config.yaml
n_layer: 17
n_head: 9
activation: "swiglu"
norm_place: "pre"
positions: "learned+rope"
attn_scale: 0.125
bias: "none"
init_std_qkv: 0.0214
init_std_o: 0.00367
init_std_up: 0.0214
init_std_down: 0.00224
beta1: 0.9
warmup_steps: 547
schedule: "wsd"
final_lr_fraction: 0.0
Each number is 128 + 32 x the weight over its row's rms, rounded and kept within 0 to 255. Layers, rows and columns count from 0. The size above them is the row's rms in percent of the matrix's.

# layer 14 attention value, 576x576, rms 0.0539, rows 36-63, columns 96-127
size [ 94  86  88  88  99  92  93  90  86  91  95  85  97  87  89  88  89  93  88  83  96 101  86  89  90  82  91  97]
[[156 120 148 119 113 121  83 106 131 132 163 118 127 125 107 187  70 159 129 193 149 160 131 111 127 142 184 115 107 151 116 195]
 [172 184  97 143 103  98 113 119 140 178 105 141 154 135 106 183 135 204 126 110 161 158 146 112 102  94 155 136 177 166 168 120]
 [ 93  92 135 163  89 124  85 107 104 126 136 134 131 122  58 140 132 148 156 173  93 126  91 129 117 134 127 108 140 154 106 180]
 [148 123 151  68 157 160 121  83  90  94 123  94 120 134 115 105 140 125  95 125 100  96 119 105 131 112 105 125  76 189 128 171]
 [100 132  60 109 114 125 119 136 123  78 121 146 187  97 132 120 150 130  68  86 119 158 112 150 178 131 134 149 105 148  63 115]
 [137 112 199 142 145 142 146 147 165 110 151 144 121 208 201 139 113 162 100 112 155 126  52 162 102 115 194 109 123 134 110 159]
 [118 141 247 100  91  90 139 109 122  41 169 119 230 168 145 118 109 217  97  92 195 140 131 153 138 140 142 118  74 177 110 126]
 [139 144  71 114 133  99 137 190 151 166  74 124 130 119 160 122   0 153 153 114 102 128 228 161 116 129 138 111 198 163 116 123]
 [114 167 147 101 157 160 150 154 123 168 152 111 140 128 157 122 113 115 101 106 140  66 106 104  83 116 148 133 155  88 194 120]
 [ 92 140 151 155 158 155 162 131 128 156 130 127  97  48 156 101 113  50  93 127 181 157 181 142 183 138 138 128  98 131 169 168]
 [139 123  69 152 127 123 187 133 156 142 122 112  89  92 141  87 140 177 165 121  89 114 145 142 117 111 106 139 141  56 120 162]
 [173  94 151  99 124 123 111 183 149 115 110 137 177  94  96 161 168 111 203 142 130 130 219 137 133 147 111  92 118 138 147 164]
 [144 111 105 134  92 142 124  82 114 166 120 140 116 106  98 101  70  95  98 164 116 115 137 142  97 130 109 135 112  63 100 163]
 [164 128 134 203  97 150 151 166 138  99 146 137 148 118 153 140 130  87 125 102 151 107 151 149 174 137 176 135 114 110 138  93]
 [182  90 151  75 174 153 188 126 110  99 112 121 125 121 112 100 143 128  81  76 137 129 106 135 147 155  90 129  95  52  95 190]
 [120 137 105 160 166 139 130 128 157 158 118  96 106  85 130 166 108  82 100 108 121 115 115 121 148 149  57 145 114 128 160 108]
 [135 144 153 115 214 123 123 136  66 106 102 118  94 144 128 148 105  95  75 138 109 119 132 138 139 130 126 146 111 157 160 169]
 [102 113 148 119 134 155 157 126 141 132 165 131 148 186 129  83 111 157  99 132 186 113 142 161 102 126 114 114 149  79  96 144]
 [122 120  83 164 144 155 180 154  45 194 135 177  83 136 126 168 135  84 160 114  87  90 144 120  67 161 149 129 150 138 100 127]
 [179  94 140 128  78 101 126 180  76 123 148 118 139  98 146 164 157 161 101 167 137 145 115 126  96  94 174 116 173  54  87 184]
 [154 119 109 129 158 153 130 163 185 204 121 151 235 133 128 160 138 159 128 120 161  74 216 115 128 152 143 106 104 130 126 148]
 [104 123 127 203  79 117 107 158 139 135  92 156 134 137  93 128 140 132 173  98 125  54 158 136 134 145 149 126 137  99 115 159]
 [ 82  96 117 139 122 156 102  90 102 121 105 147 142 131 168 105 153 136 106 104 167  72 183 114 145 174 146 106 131 103 149 121]
 [146 108 131 156 144 114 144 157 159 110 108 100 173 147 134 123 113 126 161 103  70 134 120 155  92 102 115 140 110 150  93 134]
 [121 106 102 132  90  92 126 180 149 153 108 138 145 119  61 153 126 166 142 163 161  90 149 127 140 124  94 144 127 185 177 141]
 [ 60 179 109 177 133 133  94 129 134 129 128 143 133 148 130 157 157  78 149  96 153  86 146 139 118 110 174 125 114 206 142 118]
 [169 125 148 143 164 126  89 118 125 142 134  73 105 110 122 182 104 140 103 188  93 164 100 122 109 135 165 147 117 192  68 182]
 [120 151  76 126 184 159 165 106 134 104 103 135  66 122 156  44 160  87  71 118 122 128 153 125 140 153 110 153 116 131 144 169]]
# layer 14 attention output (transposed), 576x576, rms 0.0587, rows 36-63, columns 96-127
size [ 98  90  88  91 102  88  95  94  87  91  94  85  96  87  87  87  93  87  88  84  93  95  86  99  92  91  90  99]
[[110  81 120 138 129 155 131 128 191  85  93  66 158 137  88 157 200  85 105  98 140 125 130 140 127  87  95 148 138 194 105 103]
 [117 116 106 124 103 128 115 111 119 156 162 113 143 119  89 106 160 113  48 166 104  86 108 128  93 160 144 200 115 145  85 142]
 [152 112 208  95 133 166 118 121 177  79 115  87 151 128 104 173 158 138 122 115 140 172 106 179 148 131 106 128 117  94 137  88]
 [105  83 176 142 179 123 116 155 175 107 120 167 112 145 146 145 130 118 129 126 125 164 187  92 165 158 108 160 140 173 111  50]
 [ 96  86 121 184 110 169 100 117 127 147 127 164 104 102 142  91 206 137  94  89 101  98 160 184 149 106 103 154 130 173 144  77]
 [189 122 114  99 138  69 115 103 122 141 184 123 144 137 129 131 128 180 148  98 124 101 142 115 126 156 153  87 152 134 106 127]
 [140 123 141  68 127 110 125  95 143 102 178  95 172 125 110 143  95 144 134  98 132 134  85 147 137 103 123 119 200 159 174 169]
 [117  99 160 117 120 189 135 112 144 128  95 198  69 148 142 194  70 118  74 140  75 130  71 159 178  84 123 164  99 143  83 133]
 [122 125 170 173 134 133 123 126  99 122 160 190 135 156 107 121 150 167 113 146 145 130 128 167 119 157 145  87 137  43 115 153]
 [209 129 109 131  96 157 124 131 151 112  41 124 120 119 145 112 137 143 181 105 150  89 182 165  77 129  88 149 130 107 129 151]
 [128 194 144 187 144 167 153 147 147 182  95 104 138 135 144 119 141 146 172 112 134  76 149 140 127 177 120 190 153 132 185 171]
 [105 138 185  66 113 108 113 128 120 137 123 100  87 143 178  98  78 152 182 102 115 109 119  91 182 182  97 107 122 127 138 176]
 [126 148 132  89 176 125 116 129 166 112 193 111 139 171 103 158 137 147 107 154 169 135 108 185 101 131 139 220 128 125  72 116]
 [ 89 103 132 147 194  84  81 117 158 175 143 141 112 110 100 130 129 110 201 104 112 118 116  59  88 139 155 111 117 120 117 162]
 [125 111 147 132 140 112 137 179 162 121 107 191 117 186 136 179 127 113  82 118 148 137 153 123 100 136 112 122 153 109 141  95]
 [ 88 191 157 111 122 152 119 126 130  57  75 105 153 164 114 120 133 195 170 137 129  97 158 210 119 131 152 110 117  80 155 132]
 [ 67 102 164 111  75 112 172 197 125  77 101 149 133 152 139 107 147 189 100 122 143 123 125 143 136 127 103  66 146 133 164 165]
 [100  86 134 114 148 126 148 171 105 138 156 142 147 159 149 164 160 152 144 135 112 111 113  91 102 139 120  21 153 126 130 152]
 [106 136 111 127  87  86 114 164 164  65 142  88 152 125 148 100 149 145  91 125 159 129 148 103 164 122 151 125 117 117 147 150]
 [120 146  98 128  99 126  92  94 102 166 150 138 173 139 112 124 138 120 125 113  89 103 147 160  61 142  88 121 126 117 108 122]
 [194 154 132  93 138 124  91 100 157 108 117  83 118 101 111 114  92 209 118 128  73 123 102 170 118 140 102  36 132 105 188 188]
 [196 134 177 142 159 194 110  95 184 132 104 129  91  72 106 127  92 193 100 111 125 180 129 194 115 175 126 148 131 135  98 190]
 [ 84 164 120 173 173 166  68 116 156 113 109  97  78 109 154  91 114 159 104 124 133 198 142 138 160 118 109  28 131  91 142 133]
 [156 137 137 107 148 104  63 129 147 158 166 129 114 160 142 115 155 151 122 159 117 118 130  19 134 116 134 180 152 128 112 149]
 [126 174 123 193 122 115 104  86 111 148 155 164 160 117 144 122 167 171 158 152  89 123 115 155  93 181 122 207 151 127 126 163]
 [142  66 142 113 144 136  89  89 130 125 116 132 115  65 110 140 122 121 112 124  66 171  93 108 143  97 170 105  84 144 104 121]
 [135 134 117  76 118 104 130 145 149  61 140 103 154 207 141  94 147 142  98 146 131 118 127 154 103 121 121 157 119 124  93  85]
 [116  84 126 166 199 179 157 187 157 122  79 158 112 152 121  99 109 146 116 134 149 156 122 119 122 129  83  56 121 143 119  84]]
# layer 14 attention query, 576x576, rms 0.0703, rows 64-82, columns 96-127
size [175 170 183 161  87 153 146 112  92  95  90  93  91 107  81  83  89  92 103]
[[ 48 147  87 151 152  96  58 131 148 118  90 119 120 128 144 106 146 151 167 116 132 113 123 158 132  72 160 138 128 119 135  93]
 [210 105 172 100 107 171 192 107 108 141 154 134 133 126 119 152 109 114  97 131 135 129 138  94 127 187 105 115 119 139 109 165]
 [135  63 154 125  96 113 134 131 115 141 126 187 110 126 168 126 106 141 139 146 152 116 134 126  78  95 117  73 154 145 109 116]
 [ 60 175  95 145 157  92  65 123 145 112  77  98 142 123 142 123 142 131 159 109 125 134  91 160 139  98 180 177 135 116 149  95]
 [175 148 106 161 135 114 177 112 106 113 143 103  82 123 130  98 114 124 119  72 172 115 155 119 157 104 157 127 115 169 104 132]
 [229  97 118  97 116 165 118 113 153 141 129  88 155 154 144 131  99 144 161 120 133  72 106 119 129 179 112 162 128 112 101 114]
 [140 117 175 120  95 175 116 149 129  87 158 101  94 109  92 134 192 124 133 167 128 169 125 105 142  83 126 106 145  95 159 163]
 [173 148 133 171 196 149 147 141 148  43  97 119 120 140 161 126 139 153  63  88 150 147 141  90  82  85 151 135 145 122  57 149]
 [159 195 114 201 181  84 171  84 129  99 149 101 116 136 151 139 124 103 100 144  97  69 124 130 139 146 200 175 126 113 104 163]
 [ 83 121 119 106  72 117 115 108 116 114 149 149 144 153 119 115  84 141 141 167 108 150  72 150 128 167 127 140  93 121 128  84]
 [126 190  99 137 143 105 120 118 122 157 154 134 130 114 176 117  89 116  83 123  96 123 130 107 107 135 179 176 105 110  83 146]
 [126 128 118  72  86 131  62 142 128 139 102 116 176 154 114 132 110 131 168 141 127 132 107 101 143 147 101  96 141 159 150  91]
 [110 113 144 111 136 150 139 137 135 121 145 136 155 161 145 136 162 156 140 124 154  83 150 142 153 116 113  74 133 136 202 138]
 [129 163 127 201 148 108  91 131 138  69 107 123 112 126 114 161 140 137  66 144 154  81 117 144  49 149 161 123 169  97 131 177]
 [ 55 157 119 142  42 123 149 136 130  99 145 145 167 118  93  67 130 170 105 140  81 137  77 144 113 184 107 112 114 120 168 134]
 [113 119 125 148 112 160 108 174 135 107 115 131 120 113 100 118 169 134 122  89 176 152 128 132 124 126 133  74 166 132 147 137]
 [151 107 136 154 148 129  87 150 118 133 107  91 132 165 140 138 120 101 135  94 146  87 131 112 123  40 114 141 117 175 127 128]
 [145 138 123 129 154 115 149  93 121 131 131 135 135 138  68 137 138  95 122 187 111 154 151 118 107 120 128 183 120 145  76 103]
 [163  83  69 157 100 115 239 124 114 136 193 135 108 124 171  84  92 127  87  74 141  63  95 165 102 129  74  88 112  87 171 115]]
# layer 14 attention key, 576x576, rms 0.0625, rows 64-81, columns 96-127
size [123 112 119 119 105 106 105  95 114  86  94  89  94  90 121  79  94  83]
[[ 63 117 120 135  88 177 164 143 150 112 139 113 172 113 146 115 134 170 109 218 103  75  72 102 105 151 126 153 181 145 126  86]
 [106 102  62 135 145 131 100 153 127 120 108 129  86  88 170 180 204 139 107 108 145 144 127 142  91  87 176 112  76 120 159 155]
 [134 169 107 142  84 185 154 190 165 128  94 128 128 117  63 147 170 122 122 105 109  90 125 124 126 137 130 175 129 129 109 126]
 [ 93 101 130 109  88 132 137 161 167 160  73 140 121 153  89  84 124 104 132 181 145 128 144 112 207 123 106 114 118 194 113 157]
 [ 97 129 152 180 141  81 131 119 179 124 133 123 107  98 111  98 140 135  84 160 140  80 129 156 121 160 112  85 184  85 124 132]
 [ 89 129 136 123 140  87 122 110 121  51 165  86 138 123 174 105 127 131  72 119 138 158 194 140 104 139 115  97 170 143  65 153]
 [147 112 152 149  84  65 162 153 125 137 100 163  97 123 187 146 159 143 136 121 184 125 152 119 138 170 131 113 129 169 140 161]
 [ 98 115 143 236 102 123 129 128 131 124 137 155 116 104 100 102  89 120 134 144 154  95 106  81 159 132 169 126 113 152 179 155]
 [ 71 120  76  95 165 125 135 181 138 132 121 115 139  74 105 122 126 110  63 127 106 190 154 105 127 113  95 101 141 111 155 109]
 [154 130  33  92 163 124 100 134 124 131 122 129 150 152 137 154 144 112 184  91 103 129 147 121 113  58 113 115 141  57 132  77]
 [102 171  75 160 143 104  63 174 136  55 126 124 131  50  82  90 150 147 124 168 107 150  93 164  56 106 115 129 124 123 187 145]
 [140 159 103 136 133 123 122 123 119 156 130  87 131 124 167 148 132 120 122  99  52  63  97 209  84 133  43 143 137 130 124  50]
 [158 115 166 105 118  49 146 138 157 150 113 145 100 116 148 131  94 125 128 129 156 108 186 111 199 172 127 145 123 118  63 121]
 [143 136 100 108 200 128 151 120  93  86 181 156 129  91  63 137 117 148  99 114 107 162 161 112  56  81 143 122  93 132 132 148]
 [123 107 127 134 171 105 184 161 181 174 174 156  77 101 170 102 114 167 108 112 131 137 111 123 109 188 125  83 151  62 129  88]
 [158 182 150 109  88  98 154 120 149 109 132 113 125 144 133 179  83 160 145 112 162  67 166 108 127 142 148 110  99 154 138 179]
 [154 141 131 136 132  93 113  84 118 152 152  95 158 122 105 145  97  63 125 152  72 114 137 107 101 178 109 126  91 213 133  76]
 [116 116 126 121 133 113  73 115 112 138  99 149 174 134 170  72 139  96 184 106 108 131  50 136 163 148 138 148 129  92 135 105]]